Each number is 50 + 12 x the weight over its row's rms, rounded and kept within 0 to 99. Layers, rows and columns count from 0. The size before them is the row's rms in percent of the matrix's.

# gate: layer 7 MLP gate, 256x96, rms 0.198, rows 142-165, columns 0-95
# up: layer 7 MLP up, 256x96, rms 0.179, rows 142-165, columns 0-95
# down: layer 7 MLP down (transposed), 256x96, rms 0.175, rows 142-165, columns 0-95
gate142 090:39 55 34 60 60 68 38 47 32 50 80 54 52 42 64 59 45 72 43 62 51 33 36 66 51 64 38 62 41 44 51 47 48 25 46 57 49 63 79 57 49 39 71 60 63 48 33 39 66 55 48 53 58 43 60 68 41 57 49 64 71 68 26 45 47 53 51 47 46 43 73 48 44 49 57 58 33 34 59 54 61 69 47 47 64 36 48 53 39 21 48 44 38 51 50 38
up142 092:67 52 71 75 49 40 56 45 39 44 54 38 66 62 40 51 33 53 46 57 54 42 45 62 44 73 64 46 66 56 45 40 73 46 46 34 60 54 56 30 42 34 30 23 68 38 44 60 58 61 43 47 49 72 40 65 25 54 53 38 62 61 47 63 61 49 59 53 41 35 35 58 72 42 67 47 65 42 42 55 61 48 36 65 65 48 67 49 38 48 64 55 57 54 37 66
down142 093:53 35 58 50 54 36 36 51 47 35 59 57 57 47 74 38 59 55 53 56 45 37 61 49 46 44 31 31 69 23 43 76 61 45 70 68 46 45 67 47 41 42 55 74 41 74 60 61 52 57 38 47 67 51 65 55 60 65 63 62 55 31 72 46 46 56 58 40 69 48 42 37 54 26 42 48 42 61 60 55 67 50 54 57 34 42 64 65 54 47 31 27 52 58 52 56
gate143 105:29 72 47 60 61 48 26 43 57 69 58 53 57 65 38 52 71 56 51 41 34 59 61 53 26 69 46 40 29 41 23 49 41 31 53 44 49 47 54 48 33 54 49 32 55 38 47 54 57 46 54 57 58 38 35 41 41 56 39 62 55 39 49 49 36 48 34 49 27 61 60 47 61 60 45 45 52 39 46 54 65 52 60 38 65 40 69 56 23 48 62 67 55 24 69 37
up143 101:47 59 49 59 37 74 55 52 61 39 44 37 65 71 47 50 49 74 28 53 64 51 33 53 49 64 52 43 74 58 28 65 58 55 54 51 49 49 63 64 66 46 55 44 28 51 59 40 81 56 31 49 49 43 66 42 25 49 55 40 42 72 16 46 29 64 67 51 42 54 48 45 51 57 58 51 47 67 47 52 45 48 59 51 58 44 26 65 57 41 47 37 49 57 46 48
down143 102:68 48 60 47 59 52 59 29 35 53 66 55 49 44 43 43 63 23 43 54 22 40 55 33 43 68 33 44 61 42 43 45 57 63 42 52 34 54 56 37 37 50 34 40 41 60 48 50 44 34 43 45 49 43 42 34 19 29 59 57 51 45 49 47 40 56 50 60 52 68 56 61 28 57 47 70 39 48 68 36 64 53 63 34 37 31 50 66 25 47 48 32 49 58 44 29
gate144 090:46 45 38 55 57 43 48 33 32 61 54 29 53 57 48 21 41 37 38 47 58 32 47 60 43 46 33 16 61 56 52 63 58 26 48 53 80 31 47 57 30 49 55 41 52 23 53 41 44 45 67 47 42 49 61 51 51 62 45 57 49 50 64 51 63 60 65 51 51 39 65 37 71 26 54 36 38 50 41 47 53 52 58 68 55 46 55 34 62 34 37 69 59 41 63 56
up144 100:39 53 68 50 61 37 51 53 45 40 46 48 65 57 47 60 57 50 47 42 54 57 19 36 57 62 39 29 48 39 50 39 49 52 56 59 51 61 55 37 54 61 66 49 48 56 57 44 27 43 51 47 28 33 59 61 64 44 68 57 46 46 57 28 37 60 68 37 78 68 33 28 41 38 36 42 54 54 47 47 64 58 42 76 62 37 30 37 56 53 25 48 69 72 53 53
down144 100:70 57 58 60 40 44 61 44 65 35 71 73 44 60 49 72 50 60 42 31 56 58 26 46 51 54 73 67 33 63 30 62 53 57 37 43 50 55 37 59 59 60 54 55 58 62 50 80 49 34 35 41 49 44 46 40 47 41 55 47 54 68 46 43 39 35 28 48 47 24 75 54 54 70 41 54 49 57 59 58 51 37 41 44 74 35 46 55 42 41 56 50 64 60 53 34
gate145 105:55 47 61 63 59 61 39 38 46 44 54 34 49 61 58 64 58 51 53 33 63 68 68 60 42 49 66 53 41 54 58 29 37 41 64 56 57 47 71 35 63 41 39 26 52 37 64 70 40 64 27 51 42 56 50 51 46 59 60 49 43 51 82 62 37 33 38 49 31 41 58 40 39 42 41 50 73 56 74 53 78 59 33 49 51 36 44 38 56 42 59 40 55 61 32 61
up145 088:46 51 50 33 33 40 30 64 37 61 25 62 45 30 36 47 37 47 65 50 42 48 41 61 54 61 39 45 44 68 40 48 60 43 27 43 47 55 56 70 51 40 59 51 61 58 43 39 59 22 61 56 40 63 51 38 49 53 32 27 46 66 47 41 41 57 69 62 57 49 42 69 46 51 49 25 44 26 30 49 53 51 70 62 60 42 55 70 50 62 49 55 48 50 71 28
down145 087:61 34 58 47 53 42 61 46 60 33 60 38 40 52 64 32 79 57 59 59 41 60 56 48 65 43 47 56 39 43 45 61 24 52 37 49 60 43 53 52 45 46 53 67 42 54 44 50 58 38 49 48 67 36 48 42 66 28 50 65 57 53 37 50 49 59 36 47 28 37 63 27 65 30 40 46 51 55 52 54 53 45 46 50 51 39 33 47 56 45 55 99 55 67 49 53
gate146 108:60 58 59 54 58 62 28 43 82 39 57 47 37 57 75 52 61 57 18 37 51 50 53 45 62 48 50 35 51 54 32 24 32 65 48 51 68 47 72 55 48 41 57 64 41 50 50 64 48 44 38 59 56 66 45 52 57 72 27 45 55 63 55 43 53 55 50 55 61 47 84 39 52 54 54 49 59 60 35 62 44 49 30 61 71 40 59 44 29 41 46 61 50 55 59 41
up146 093:62 46 45 64 59 52 50 52 63 41 51 41 59 54 65 30 50 81 44 59 43 26 51 36 62 47 44 36 48 41 38 45 35 73 29 42 53 51 43 57 56 46 49 53 49 51 24 73 50 49 43 33 58 74 66 37 67 60 44 42 60 37 63 33 82 68 63 51 79 31 63 41 59 69 53 51 50 47 42 47 55 37 34 44 60 43 56 65 47 44 47 48 41 44 53 48
down146 102:49 27 39 33 49 55 67 36 38 60 52 48 62 46 57 70 53 77 31 40 46 68 57 49 64 40 52 37 64 57 66 75 44 53 35 33 31 38 52 56 47 41 43 63 45 44 29 41 51 40 68 59 64 69 44 44 55 50 49 54 41 67 49 43 60 59 46 49 46 55 38 57 52 34 44 28 53 37 52 57 52 32 42 46 43 69 35 58 47 60 59 31 40 73 33 24
gate147 098:58 41 47 51 54 47 36 42 46 51 40 61 41 53 32 56 55 50 37 58 67 62 44 53 53 66 37 51 41 64 43 37 65 59 71 44 44 53 40 31 69 42 57 36 47 60 33 54 71 48 60 53 25 56 50 47 29 85 50 69 58 35 55 23 37 65 47 54 71 77 60 43 42 53 70 58 52 68 48 69 41 59 47 48 49 53 56 46 24 59 44 58 55 37 58 50
up147 099:62 62 66 82 67 57 26 55 68 56 31 54 49 77 44 47 57 56 31 71 59 41 33 41 35 75 32 36 44 31 62 24 67 52 40 50 46 44 35 48 68 42 34 37 48 60 66 40 49 53 34 65 58 55 35 66 51 58 40 53 62 40 64 49 66 52 45 50 50 54 63 49 39 34 71 51 62 39 44 50 58 61 51 49 43 54 59 47 44 52 55 53 53 45 58 60
down147 096:28 38 56 67 63 30 37 62 64 63 49 58 53 38 58 50 39 46 81 44 57 61 63 54 53 40 58 47 51 67 57 36 51 51 48 81 41 46 25 68 51 55 31 44 56 48 49 49 31 51 58 56 47 39 47 37 40 44 67 42 50 52 53 54 44 49 63 54 17 62 41 59 33 58 51 37 57 51 68 65 44 31 35 40 39 67 44 25 32 56 58 32 48 50 57 43
gate148 096:36 54 28 52 53 39 61 53 48 47 61 43 65 44 40 34 87 50 49 52 66 55 52 45 36 45 52 39 59 68 37 33 59 67 47 55 52 44 44 27 39 45 82 44 41 42 30 54 51 41 47 51 51 30 23 47 48 58 37 45 44 59 70 45 34 67 48 52 36 57 48 38 49 44 18 41 40 45 37 55 45 50 44 44 47 53 52 41 61 61 44 69 65 62 55 76
up148 099:34 55 56 38 41 40 68 64 44 32 38 38 52 44 40 49 61 36 54 32 63 60 75 67 54 53 68 54 46 56 47 49 64 75 62 77 53 65 35 41 38 53 52 60 23 48 70 55 66 50 33 58 61 27 47 42 33 63 55 46 57 60 54 41 48 64 61 57 54 46 45 43 59 57 32 21 46 56 47 51 26 45 59 51 27 61 45 58 38 66 45 49 45 48 43 46
down148 106:35 38 67 53 64 40 42 29 54 71 50 53 57 44 41 40 51 47 56 60 33 49 51 50 55 71 41 54 38 39 42 79 35 43 39 45 47 70 84 54 71 64 34 45 66 46 39 50 44 54 59 16 38 31 52 47 76 57 74 68 53 30 54 53 33 51 41 46 65 49 58 42 46 40 67 65 52 43 54 39 55 38 58 57 50 38 48 52 44 47 48 55 52 48 38 44
gate149 098:47 47 41 55 40 41 67 39 63 28 67 60 63 57 53 42 67 48 42 51 69 34 44 49 44 36 68 45 48 52 28 24 34 54 38 54 62 36 43 45 53 50 54 55 59 36 56 62 54 42 40 68 65 70 40 41 35 46 34 45 52 42 46 61 22 52 44 58 34 64 65 29 54 47 47 48 39 56 57 48 46 47 66 54 72 57 61 39 58 34 48 85 64 65 44 33
up149 105:55 37 52 58 74 48 25 53 46 50 31 61 40 63 62 52 32 51 51 56 52 49 43 54 59 39 37 44 61 84 55 34 26 56 55 41 40 52 55 59 50 44 35 71 71 51 75 42 59 61 53 64 51 41 55 56 64 62 42 36 61 42 45 56 76 60 49 60 31 36 35 41 44 41 57 73 28 52 40 59 57 66 55 49 42 51 46 44 52 47 47 55 52 78 28 52
down149 105:58 56 41 49 48 67 53 56 62 54 43 51 58 31 59 31 44 52 84 34 45 33 44 31 48 45 34 43 43 62 46 38 68 53 34 43 57 50 52 67 56 56 48 45 43 25 78 47 39 70 68 42 49 29 36 38 73 48 55 44 55 44 36 58 81 43 45 55 40 60 71 56 44 39 57 54 47 39 37 64 48 42 53 54 30 51 52 37 39 29 53 44 56 71 48 55
gate150 096:53 54 51 66 44 54 49 56 54 54 46 35 41 56 31 53 48 64 52 47 59 49 51 45 33 59 49 62 52 58 50 37 58 57 79 54 56 59 52 29 41 21 50 36 54 31 53 58 62 46 73 51 27 38 62 53 37 55 50 44 31 77 38 69 33 47 41 53 48 35 65 47 69 57 54 42 39 76 33 42 61 66 51 46 72 61 73 29 37 47 65 43 51 61 55 61
up150 098:33 67 59 47 50 41 47 48 58 44 49 55 08 26 52 38 55 33 60 51 33 54 49 44 65 43 61 71 52 64 57 60 44 39 47 41 57 35 45 46 72 55 53 57 57 62 42 47 39 35 56 39 68 48 52 39 52 61 50 34 67 36 58 57 56 56 59 37 42 76 54 40 67 41 34 63 56 46 56 48 30 34 64 48 64 52 73 42 64 57 33 61 46 53 23 45
down150 102:33 56 49 53 48 45 56 35 57 53 55 36 44 62 50 32 45 53 46 51 57 69 42 48 49 52 52 74 45 46 37 42 71 38 64 43 58 52 61 42 52 56 51 47 76 51 40 52 56 52 50 70 44 63 43 36 60 43 37 33 47 75 61 48 53 59 47 38 34 46 83 54 38 64 55 62 30 60 58 48 44 39 44 67 78 64 81 35 38 53 27 75 48 59 42 50
gate151 102:36 44 41 56 30 53 69 32 61 64 66 42 40 72 52 54 73 62 52 39 51 48 47 59 36 38 65 47 50 42 64 60 36 46 64 31 57 45 50 56 41 40 68 40 68 22 47 58 34 63 60 56 50 45 48 57 57 52 51 60 32 66 54 44 60 72 51 56 36 52 68 50 39 78 55 40 65 41 61 39 56 65 59 66 49 51 36 56 34 41 48 63 65 56 26 30
up151 100:17 48 48 62 46 40 53 37 40 58 47 60 34 62 50 55 43 32 45 26 45 54 58 38 38 53 40 57 28 65 40 54 54 32 19 57 40 29 23 29 50 56 63 46 62 47 47 41 36 55 65 42 65 48 49 60 44 28 33 46 43 49 52 64 63 50 54 41 32 53 38 54 55 55 54 45 30 70 71 34 47 62 44 59 49 53 56 38 38 49 49 62 62 50 68 33
down151 096:35 78 40 46 39 66 80 59 52 73 44 34 68 41 63 51 66 46 55 56 68 58 48 56 57 48 46 61 35 36 51 45 44 44 60 41 67 30 35 55 40 34 56 53 67 41 49 45 46 45 68 62 54 65 49 48 36 27 46 51 31 53 49 41 55 45 39 53 66 39 62 51 32 59 60 74 50 65 60 41 40 55 52 52 71 67 49 34 54 80 50 60 43 60 57 57
gate152 105:43 45 59 57 40 59 53 75 60 51 51 53 58 47 48 34 41 53 53 49 50 50 45 72 50 35 53 37 43 60 29 59 41 63 54 36 72 37 50 38 63 34 64 63 60 50 53 80 30 67 62 58 35 66 49 62 72 37 58 53 63 58 33 41 39 25 36 66 69 53 49 42 55 37 49 26 45 75 53 32 39 50 44 61 42 54 54 39 57 50 36 58 43 71 53 62
up152 101:66 23 54 33 48 33 46 50 58 32 44 43 45 49 45 53 64 64 55 41 29 58 67 59 62 61 58 21 58 57 38 63 46 63 67 49 36 31 71 36 55 45 27 31 47 37 22 49 61 42 55 44 52 31 44 53 60 47 53 65 64 35 42 58 40 78 69 34 67 62 50 43 48 70 49 35 54 59 56 51 43 54 55 56 40 50 66 58 42 57 57 54 46 41 55 50
down152 102:53 49 62 42 43 48 40 58 78 50 37 57 62 41 57 57 51 58 47 27 47 49 32 60 56 26 71 52 48 59 44 26 19 69 72 52 68 51 45 39 53 35 43 51 48 49 42 62 56 62 43 47 48 63 49 19 55 41 65 56 57 47 55 58 44 51 74 32 44 55 33 40 70 59 62 59 49 48 50 35 63 49 43 70 45 47 44 48 55 52 32 35 22 39 49 53
gate153 097:58 50 67 47 38 74 43 51 52 48 66 38 44 23 62 39 43 45 42 43 52 61 36 51 52 70 38 45 20 71 27 44 51 50 56 55 54 47 50 48 54 49 60 55 60 60 43 64 51 49 43 53 46 37 62 44 28 58 35 46 54 57 58 49 46 51 42 49 45 49 65 60 53 51 52 44 59 58 73 42 70 53 33 71 66 18 29 20 58 35 43 79 50 54 40 56
up153 086:47 49 67 56 35 54 54 41 51 55 53 43 28 39 77 46 41 31 26 65 41 44 41 31 67 44 56 28 30 44 38 64 68 56 48 66 51 70 49 62 67 66 54 68 69 69 47 37 59 38 58 48 42 53 59 48 46 71 50 65 46 50 67 71 49 64 65 30 53 63 55 66 45 51 51 68 49 51 59 65 57 61 39 54 51 43 48 53 65 47 26 61 61 51 39 56
down153 095:46 55 58 54 40 35 75 66 48 54 66 44 54 39 74 44 51 37 27 59 40 70 38 38 70 30 44 57 45 58 50 60 57 52 60 64 43 84 60 74 67 57 52 49 45 62 35 47 60 54 64 27 24 49 53 42 54 54 51 33 51 41 36 51 50 66 45 47 41 71 51 51 56 54 62 70 40 25 49 61 50 50 48 51 69 53 51 59 59 35 29 50 60 45 52 52
gate154 099:44 72 53 52 51 62 41 54 38 43 64 20 24 51 51 42 73 69 52 43 47 50 51 71 65 71 41 56 45 60 50 50 63 54 52 40 49 53 51 40 38 37 62 54 65 46 46 62 53 33 39 54 61 66 57 49 47 65 25 42 35 90 44 34 52 55 30 50 38 45 70 35 49 53 40 56 39 60 51 52 61 47 65 44 65 40 52 32 58 49 72 65 51 54 56 59
up154 106:62 45 55 67 62 61 74 48 69 61 56 70 93 44 35 43 59 24 67 43 49 42 32 29 52 43 45 55 57 54 50 52 48 50 43 35 67 48 47 55 54 59 53 35 39 35 34 55 45 52 56 59 48 48 43 54 54 46 75 35 45 42 50 52 39 33 68 53 52 33 47 62 55 58 51 51 51 40 52 67 73 66 53 71 67 27 55 40 32 45 59 50 46 40 40 53
down154 117:53 70 37 45 50 61 33 45 56 55 65 67 55 41 54 54 61 39 36 42 40 45 57 36 49 52 45 40 72 61 51 48 58 72 58 40 54 44 50 68 67 60 42 23 42 35 57 49 49 41 51 75 42 52 41 39 50 56 63 53 53 53 56 52 36 56 68 37 66 25 50 49 55 52 50 33 26 64 48 27 66 86 71 46 38 34 64 50 40 37 53 33 51 45 39 55
gate155 101:82 50 66 56 64 61 59 53 47 60 54 35 48 49 47 37 57 33 21 46 45 41 76 47 50 34 67 39 37 49 34 40 71 61 40 57 47 58 42 63 35 34 33 59 34 45 69 62 35 48 45 41 48 41 40 57 63 48 48 31 48 61 46 43 42 51 51 53 58 38 60 52 67 52 52 63 36 56 61 71 53 53 63 58 46 29 63 42 79 59 31 55 64 68 50 59
up155 107:52 57 48 49 53 88 36 53 78 60 50 46 57 30 49 42 48 39 30 62 39 48 50 28 60 28 60 75 44 29 43 41 51 58 52 47 32 51 45 53 33 49 50 62 47 53 53 46 59 59 59 54 46 46 43 38 49 63 32 37 46 56 26 49 57 54 60 38 59 41 62 43 33 71 39 48 38 46 52 59 24 48 66 43 42 22 44 73 72 56 59 45 49 51 50 56
down155 108:56 55 66 48 49 67 74 41 57 56 53 41 62 29 58 44 62 49 42 48 62 29 53 51 50 46 46 33 35 28 59 66 56 38 72 39 91 47 85 59 48 60 47 50 64 54 49 52 46 50 52 60 63 49 46 54 44 65 56 56 49 60 35 55 42 43 49 50 55 47 51 44 69 24 46 50 20 56 71 63 55 61 52 40 41 59 31 54 48 65 47 51 39 48 58 71
gate156 102:58 47 56 26 43 69 64 61 43 55 52 57 55 67 62 39 62 59 49 49 52 68 46 60 50 66 52 49 23 43 49 44 48 46 49 50 49 49 59 44 67 20 40 47 25 57 60 44 47 59 59 49 53 57 26 38 44 54 45 41 49 43 59 45 20 52 52 46 57 63 64 40 25 32 68 50 46 37 53 50 65 62 56 49 60 22 44 19 32 36 59 58 55 73 53 41
up156 092:55 68 40 43 80 36 40 44 43 44 46 27 51 22 43 47 45 43 43 50 62 21 51 49 56 56 67 56 46 36 52 46 59 54 67 50 61 68 45 48 58 63 62 44 56 40 25 52 54 51 43 45 45 48 62 29 52 65 42 70 39 69 42 37 69 70 48 55 49 34 50 51 72 48 39 48 44 73 40 56 38 26 64 51 60 54 75 35 61 55 40 64 57 54 50 50
down156 098:50 34 48 71 68 56 35 59 40 48 55 38 57 78 46 67 65 38 62 41 66 39 59 49 36 62 41 60 43 55 70 25 35 60 70 64 31 47 77 44 56 18 45 45 52 35 44 50 52 57 53 52 53 47 47 52 41 60 39 59 31 69 41 61 62 68 55 51 60 49 42 41 60 33 50 68 48 58 34 49 60 77 38 55 57 48 32 48 48 52 55 45 43 56 44 66
gate157 108:46 74 62 60 59 57 32 46 61 44 49 45 55 57 41 35 66 35 44 52 64 60 64 50 43 60 63 47 44 58 38 44 66 43 44 49 52 22 43 70 56 50 52 60 53 57 64 52 46 35 52 79 58 53 34 52 48 37 10 55 40 48 53 36 43 49 42 75 26 48 69 49 50 44 71 53 47 49 71 60 52 59 63 51 61 51 46 36 33 48 59 82 49 54 41 50
up157 104:32 32 56 65 55 44 64 59 59 55 58 55 43 60 35 35 55 52 50 45 63 43 55 43 48 48 52 34 61 67 50 56 56 27 51 56 25 46 32 55 44 36 54 42 80 52 42 27 50 52 81 52 42 46 70 57 52 33 54 68 54 38 53 37 74 61 39 34 40 46 65 69 62 54 66 52 36 54 34 54 60 43 79 38 28 55 47 37 35 47 50 57 56 45 41 47
down157 109:50 42 60 52 61 60 49 51 59 43 56 56 66 39 35 52 56 60 67 57 45 42 36 50 59 50 46 60 61 46 53 43 34 41 34 44 38 58 55 46 59 37 33 60 53 33 39 48 51 69 60 28 44 46 85 24 76 55 47 60 38 40 45 42 74 46 63 47 46 42 32 52 47 53 27 62 57 56 36 46 45 41 54 27 35 64 48 58 49 48 19 36 36 31 33 40
gate158 100:61 43 56 54 43 46 40 64 52 49 63 66 32 16 67 53 47 55 57 45 55 56 44 48 55 73 39 80 24 44 33 35 40 51 49 41 49 47 54 47 61 38 38 49 17 32 43 62 50 46 47 47 49 70 47 45 40 62 57 47 49 50 59 66 42 36 48 46 58 41 47 72 45 40 35 42 55 79 50 37 53 59 49 37 48 10 51 52 44 55 41 58 43 43 51 55
up158 099:70 62 60 60 55 47 62 58 61 55 64 41 41 52 46 45 40 49 31 61 35 62 52 54 59 49 56 54 61 67 41 31 53 70 57 64 42 67 50 48 75 79 26 31 56 29 58 44 36 50 36 63 51 61 31 53 58 55 66 53 36 46 65 48 51 70 53 51 41 61 41 77 37 45 37 63 54 62 35 57 74 56 48 52 32 47 63 36 55 76 45 46 56 48 56 58
down158 101:55 48 55 49 35 33 70 49 52 62 55 40 70 46 49 51 48 70 49 69 49 51 40 64 62 40 40 52 44 62 36 59 45 44 51 61 29 48 38 41 50 49 41 25 59 61 59 69 60 59 61 23 19 58 53 48 62 51 58 41 41 56 34 57 68 66 36 23 57 58 51 68 52 56 65 38 63 26 52 57 47 51 49 50 42 46 43 62 40 42 39 80 74 58 42 45
gate159 099:65 52 56 51 46 45 27 74 38 43 54 41 39 55 37 47 39 30 48 64 58 46 36 44 65 46 43 41 71 51 39 49 36 38 79 46 68 37 51 46 49 68 65 46 41 50 43 42 45 97 56 60 47 48 33 65 56 32 35 32 34 42 63 46 48 62 38 64 50 49 72 35 49 41 54 49 34 69 52 61 35 48 48 47 40 38 38 49 54 47 56 58 62 61 50 54
up159 106:34 38 35 52 35 44 43 44 48 37 64 74 62 63 47 46 26 58 58 44 44 60 51 54 22 38 67 59 51 62 34 62 65 45 67 38 50 53 65 42 72 39 63 52 38 60 46 60 38 63 48 53 64 58 40 41 70 44 40 60 40 44 41 55 41 39 60 34 54 38 48 55 38 63 42 49 73 75 67 52 36 51 32 66 41 81 44 54 52 69 41 56 47 54 59 50
down159 109:51 36 55 38 52 55 53 27 62 59 64 51 57 47 66 77 54 40 57 49 41 55 60 36 39 19 46 54 39 54 51 52 59 64 57 53 39 39 92 28 64 46 38 48 45 36 67 36 64 62 40 43 35 49 31 54 68 63 30 47 57 64 54 66 61 18 50 56 53 65 41 37 50 44 61 48 59 52 54 31 33 37 49 55 56 40 48 42 60 49 44 51 47 58 59 49
gate160 095:64 59 50 47 60 46 56 31 64 47 68 39 30 53 42 42 62 51 50 47 51 47 62 39 39 53 30 36 51 51 53 60 59 17 36 25 51 49 47 40 48 41 50 39 53 32 39 60 26 67 48 54 82 44 45 69 53 52 47 56 38 32 60 33 38 51 41 52 66 54 47 36 29 37 27 46 44 59 49 23 53 48 64 78 51 50 61 54 64 39 42 56 48 36 53 57
up160 102:42 51 28 47 44 63 50 48 74 34 53 54 71 60 52 48 63 62 43 22 66 55 47 58 55 44 72 60 40 40 53 62 43 61 45 50 40 49 57 54 34 38 81 50 31 58 62 59 62 56 55 45 34 44 35 53 53 40 37 55 43 50 40 49 06 35 44 29 45 31 42 43 52 56 63 43 15 65 62 52 52 49 47 42 58 50 44 54 57 57 44 44 44 39 43 56
down160 106:49 32 52 66 62 36 40 58 49 58 46 52 45 45 65 69 65 59 47 40 53 37 43 51 45 45 41 53 67 34 37 69 61 38 51 42 45 47 65 56 46 32 52 42 54 59 40 42 33 51 36 35 54 45 44 69 54 49 34 65 49 19 43 60 33 61 55 45 62 45 17 59 61 53 18 69 53 52 46 37 46 29 50 44 53 46 44 73 42 75 33 40 60 58 45 32
gate161 092:44 52 60 62 51 69 55 48 39 58 51 57 39 69 49 44 59 52 51 62 41 56 71 56 51 48 45 31 33 69 46 40 44 35 43 62 47 69 57 52 45 63 58 45 48 64 75 92 37 65 49 67 54 47 61 72 49 53 39 72 49 49 59 55 66 43 63 39 46 65 57 50 35 33 51 50 69 27 60 77 61 39 51 35 45 45 40 37 44 46 47 47 71 49 36 45
up161 101:54 72 53 45 25 70 54 64 47 33 27 69 50 55 60 51 54 51 51 68 35 65 39 43 57 66 46 32 45 83 55 57 55 51 45 53 27 47 44 35 44 59 68 51 47 59 38 42 53 34 67 58 36 50 57 70 63 53 62 31 68 46 41 60 33 41 38 30 72 52 53 39 38 71 53 52 47 52 38 49 50 57 46 47 37 62 69 71 47 58 49 49 38 48 55 62
down161 103:57 41 57 72 59 51 31 39 61 69 54 37 51 36 54 27 53 59 45 28 47 60 46 56 51 60 71 52 53 50 56 33 51 48 64 53 32 38 37 53 41 66 42 44 69 55 52 16 50 31 40 45 64 41 50 38 48 45 55 49 50 43 48 42 39 56 62 50 46 42 67 63 41 71 26 41 81 65 78 52 44 50 43 51 52 39 52 58 24 51 40 59 51 42 60 32
gate162 098:46 50 43 49 63 36 43 69 31 24 33 55 49 38 54 18 59 29 53 62 70 56 49 56 47 36 52 75 45 52 49 65 48 59 33 47 44 60 57 66 45 60 61 40 43 63 48 70 50 55 62 72 58 52 41 53 51 47 60 71 61 41 45 63 58 38 43 42 53 46 84 58 44 50 60 56 40 44 75 62 43 68 49 48 53 38 38 52 48 47 45 80 45 27 53 53
up162 100:57 41 50 33 57 60 54 48 37 52 39 58 56 52 52 76 39 65 45 44 37 73 62 42 30 36 43 54 30 36 54 45 30 50 35 53 52 62 64 42 65 52 29 65 39 51 71 56 46 63 30 60 47 66 46 52 42 58 41 59 63 60 34 54 61 36 37 66 45 58 28 48 40 43 50 40 53 50 52 37 38 37 30 39 44 52 38 53 38 76 52 38 41 54 67 82
down162 100:55 45 49 51 54 21 58 63 55 59 44 47 65 36 52 37 55 44 44 62 55 40 49 65 43 52 60 63 62 37 42 82 53 67 44 48 51 50 52 59 47 44 55 45 59 49 38 68 57 50 49 79 70 42 47 43 60 56 50 50 55 38 32 64 36 42 55 45 55 32 99 46 36 63 41 64 54 66 49 40 54 56 42 82 50 61 51 58 59 49 56 71 55 37 48 48
gate163 095:42 65 63 56 79 57 61 46 22 54 41 45 56 42 38 41 58 45 67 21 32 48 57 57 51 70 54 38 54 48 70 39 43 46 76 48 53 48 57 54 58 52 39 40 73 33 40 44 33 42 65 59 44 58 46 55 63 50 44 56 58 51 47 41 52 50 51 52 44 35 52 33 49 42 38 32 31 53 45 58 60 40 57 60 69 22 65 42 43 18 58 57 41 38 57 36
up163 105:44 59 53 52 75 64 55 69 60 57 45 22 43 47 38 59 51 11 49 57 35 59 53 46 72 66 70 48 31 42 39 47 63 68 56 48 42 58 50 60 32 57 54 70 16 58 63 53 64 54 39 40 43 57 39 63 44 41 36 54 37 47 59 42 38 55 51 26 72 58 43 37 44 45 56 60 61 51 51 46 48 53 52 57 79 50 50 47 34 54 47 52 57 39 44 50
down163 107:57 52 68 67 62 49 47 60 52 31 72 59 34 49 65 56 52 30 53 64 45 48 67 35 48 48 58 41 32 28 32 59 68 53 65 44 70 72 64 28 60 70 63 47 47 40 61 37 42 60 62 47 33 52 52 54 54 40 34 42 57 52 33 55 54 54 42 38 49 37 56 44 50 52 50 47 50 60 51 55 59 42 45 60 44 49 82 49 41 38 60 11 59 42 42 38
gate164 091:57 52 48 54 61 50 34 41 27 59 31 76 30 58 67 52 48 44 61 64 67 36 57 38 45 61 32 43 48 59 55 45 45 57 77 39 37 30 60 36 59 50 49 43 66 43 59 59 37 53 36 40 69 48 45 63 33 30 39 50 47 33 69 43 55 39 46 52 57 33 43 46 17 47 38 51 57 48 38 35 57 40 49 51 74 45 64 46 28 39 65 51 48 63 45 62
up164 101:57 46 59 41 62 50 02 56 28 47 50 53 44 46 61 44 66 59 60 47 65 66 46 59 39 44 44 59 59 49 47 45 23 51 74 42 54 30 63 59 55 47 40 38 44 47 50 52 48 50 22 54 42 68 49 45 52 50 63 32 54 42 54 41 54 26 53 40 69 43 35 55 40 47 50 37 36 58 39 64 51 49 43 54 64 40 44 48 55 47 78 54 40 37 57 81
down164 095:49 57 54 47 31 78 61 26 85 59 58 57 53 43 38 49 48 46 50 58 30 31 25 56 48 48 56 53 55 51 38 54 53 48 49 53 30 49 13 69 55 64 53 42 49 35 46 50 65 50 74 60 41 57 42 68 50 29 51 52 39 51 53 53 38 52 48 58 65 47 45 53 52 39 53 52 51 41 61 65 39 47 48 45 35 34 34 50 47 62 29 20 64 61 54 41
gate165 088:64 63 52 38 61 72 41 37 46 31 76 61 41 48 53 61 47 30 60 17 48 48 36 48 59 57 53 33 31 50 56 50 30 76 52 69 65 51 60 65 63 52 44 43 39 42 41 55 40 70 56 58 63 64 43 34 65 50 40 49 69 31 64 38 42 44 41 52 65 46 48 52 44 49 42 52 37 31 61 62 63 61 50 62 50 54 25 53 33 37 57 47 45 40 36 47
up165 094:58 52 54 45 39 45 22 68 62 49 66 50 57 55 45 56 69 35 59 45 54 63 46 41 46 47 67 28 25 50 66 43 31 56 49 57 55 67 50 65 47 39 56 41 53 34 62 35 65 38 37 65 47 52 55 41 42 65 32 56 57 46 59 30 30 58 67 55 58 15 38 58 50 58 49 61 27 40 67 40 59 46 53 67 51 51 44 63 38 48 41 50 34 47 27 65
down165 089:51 55 49 50 76 52 56 66 54 54 43 31 56 61 35 72 38 70 43 34 61 49 53 49 45 54 60 39 43 41 53 32 38 59 59 44 42 41 37 25 37 52 45 31 83 62 64 58 44 45 32 48 33 44 52 61 38 44 52 74 51 43 47 43 48 65 49 50 67 63 32 67 52 30 65 53 64 50 47 49 33 62 50 48 37 46 53 51 42 51 67 19 50 43 71 62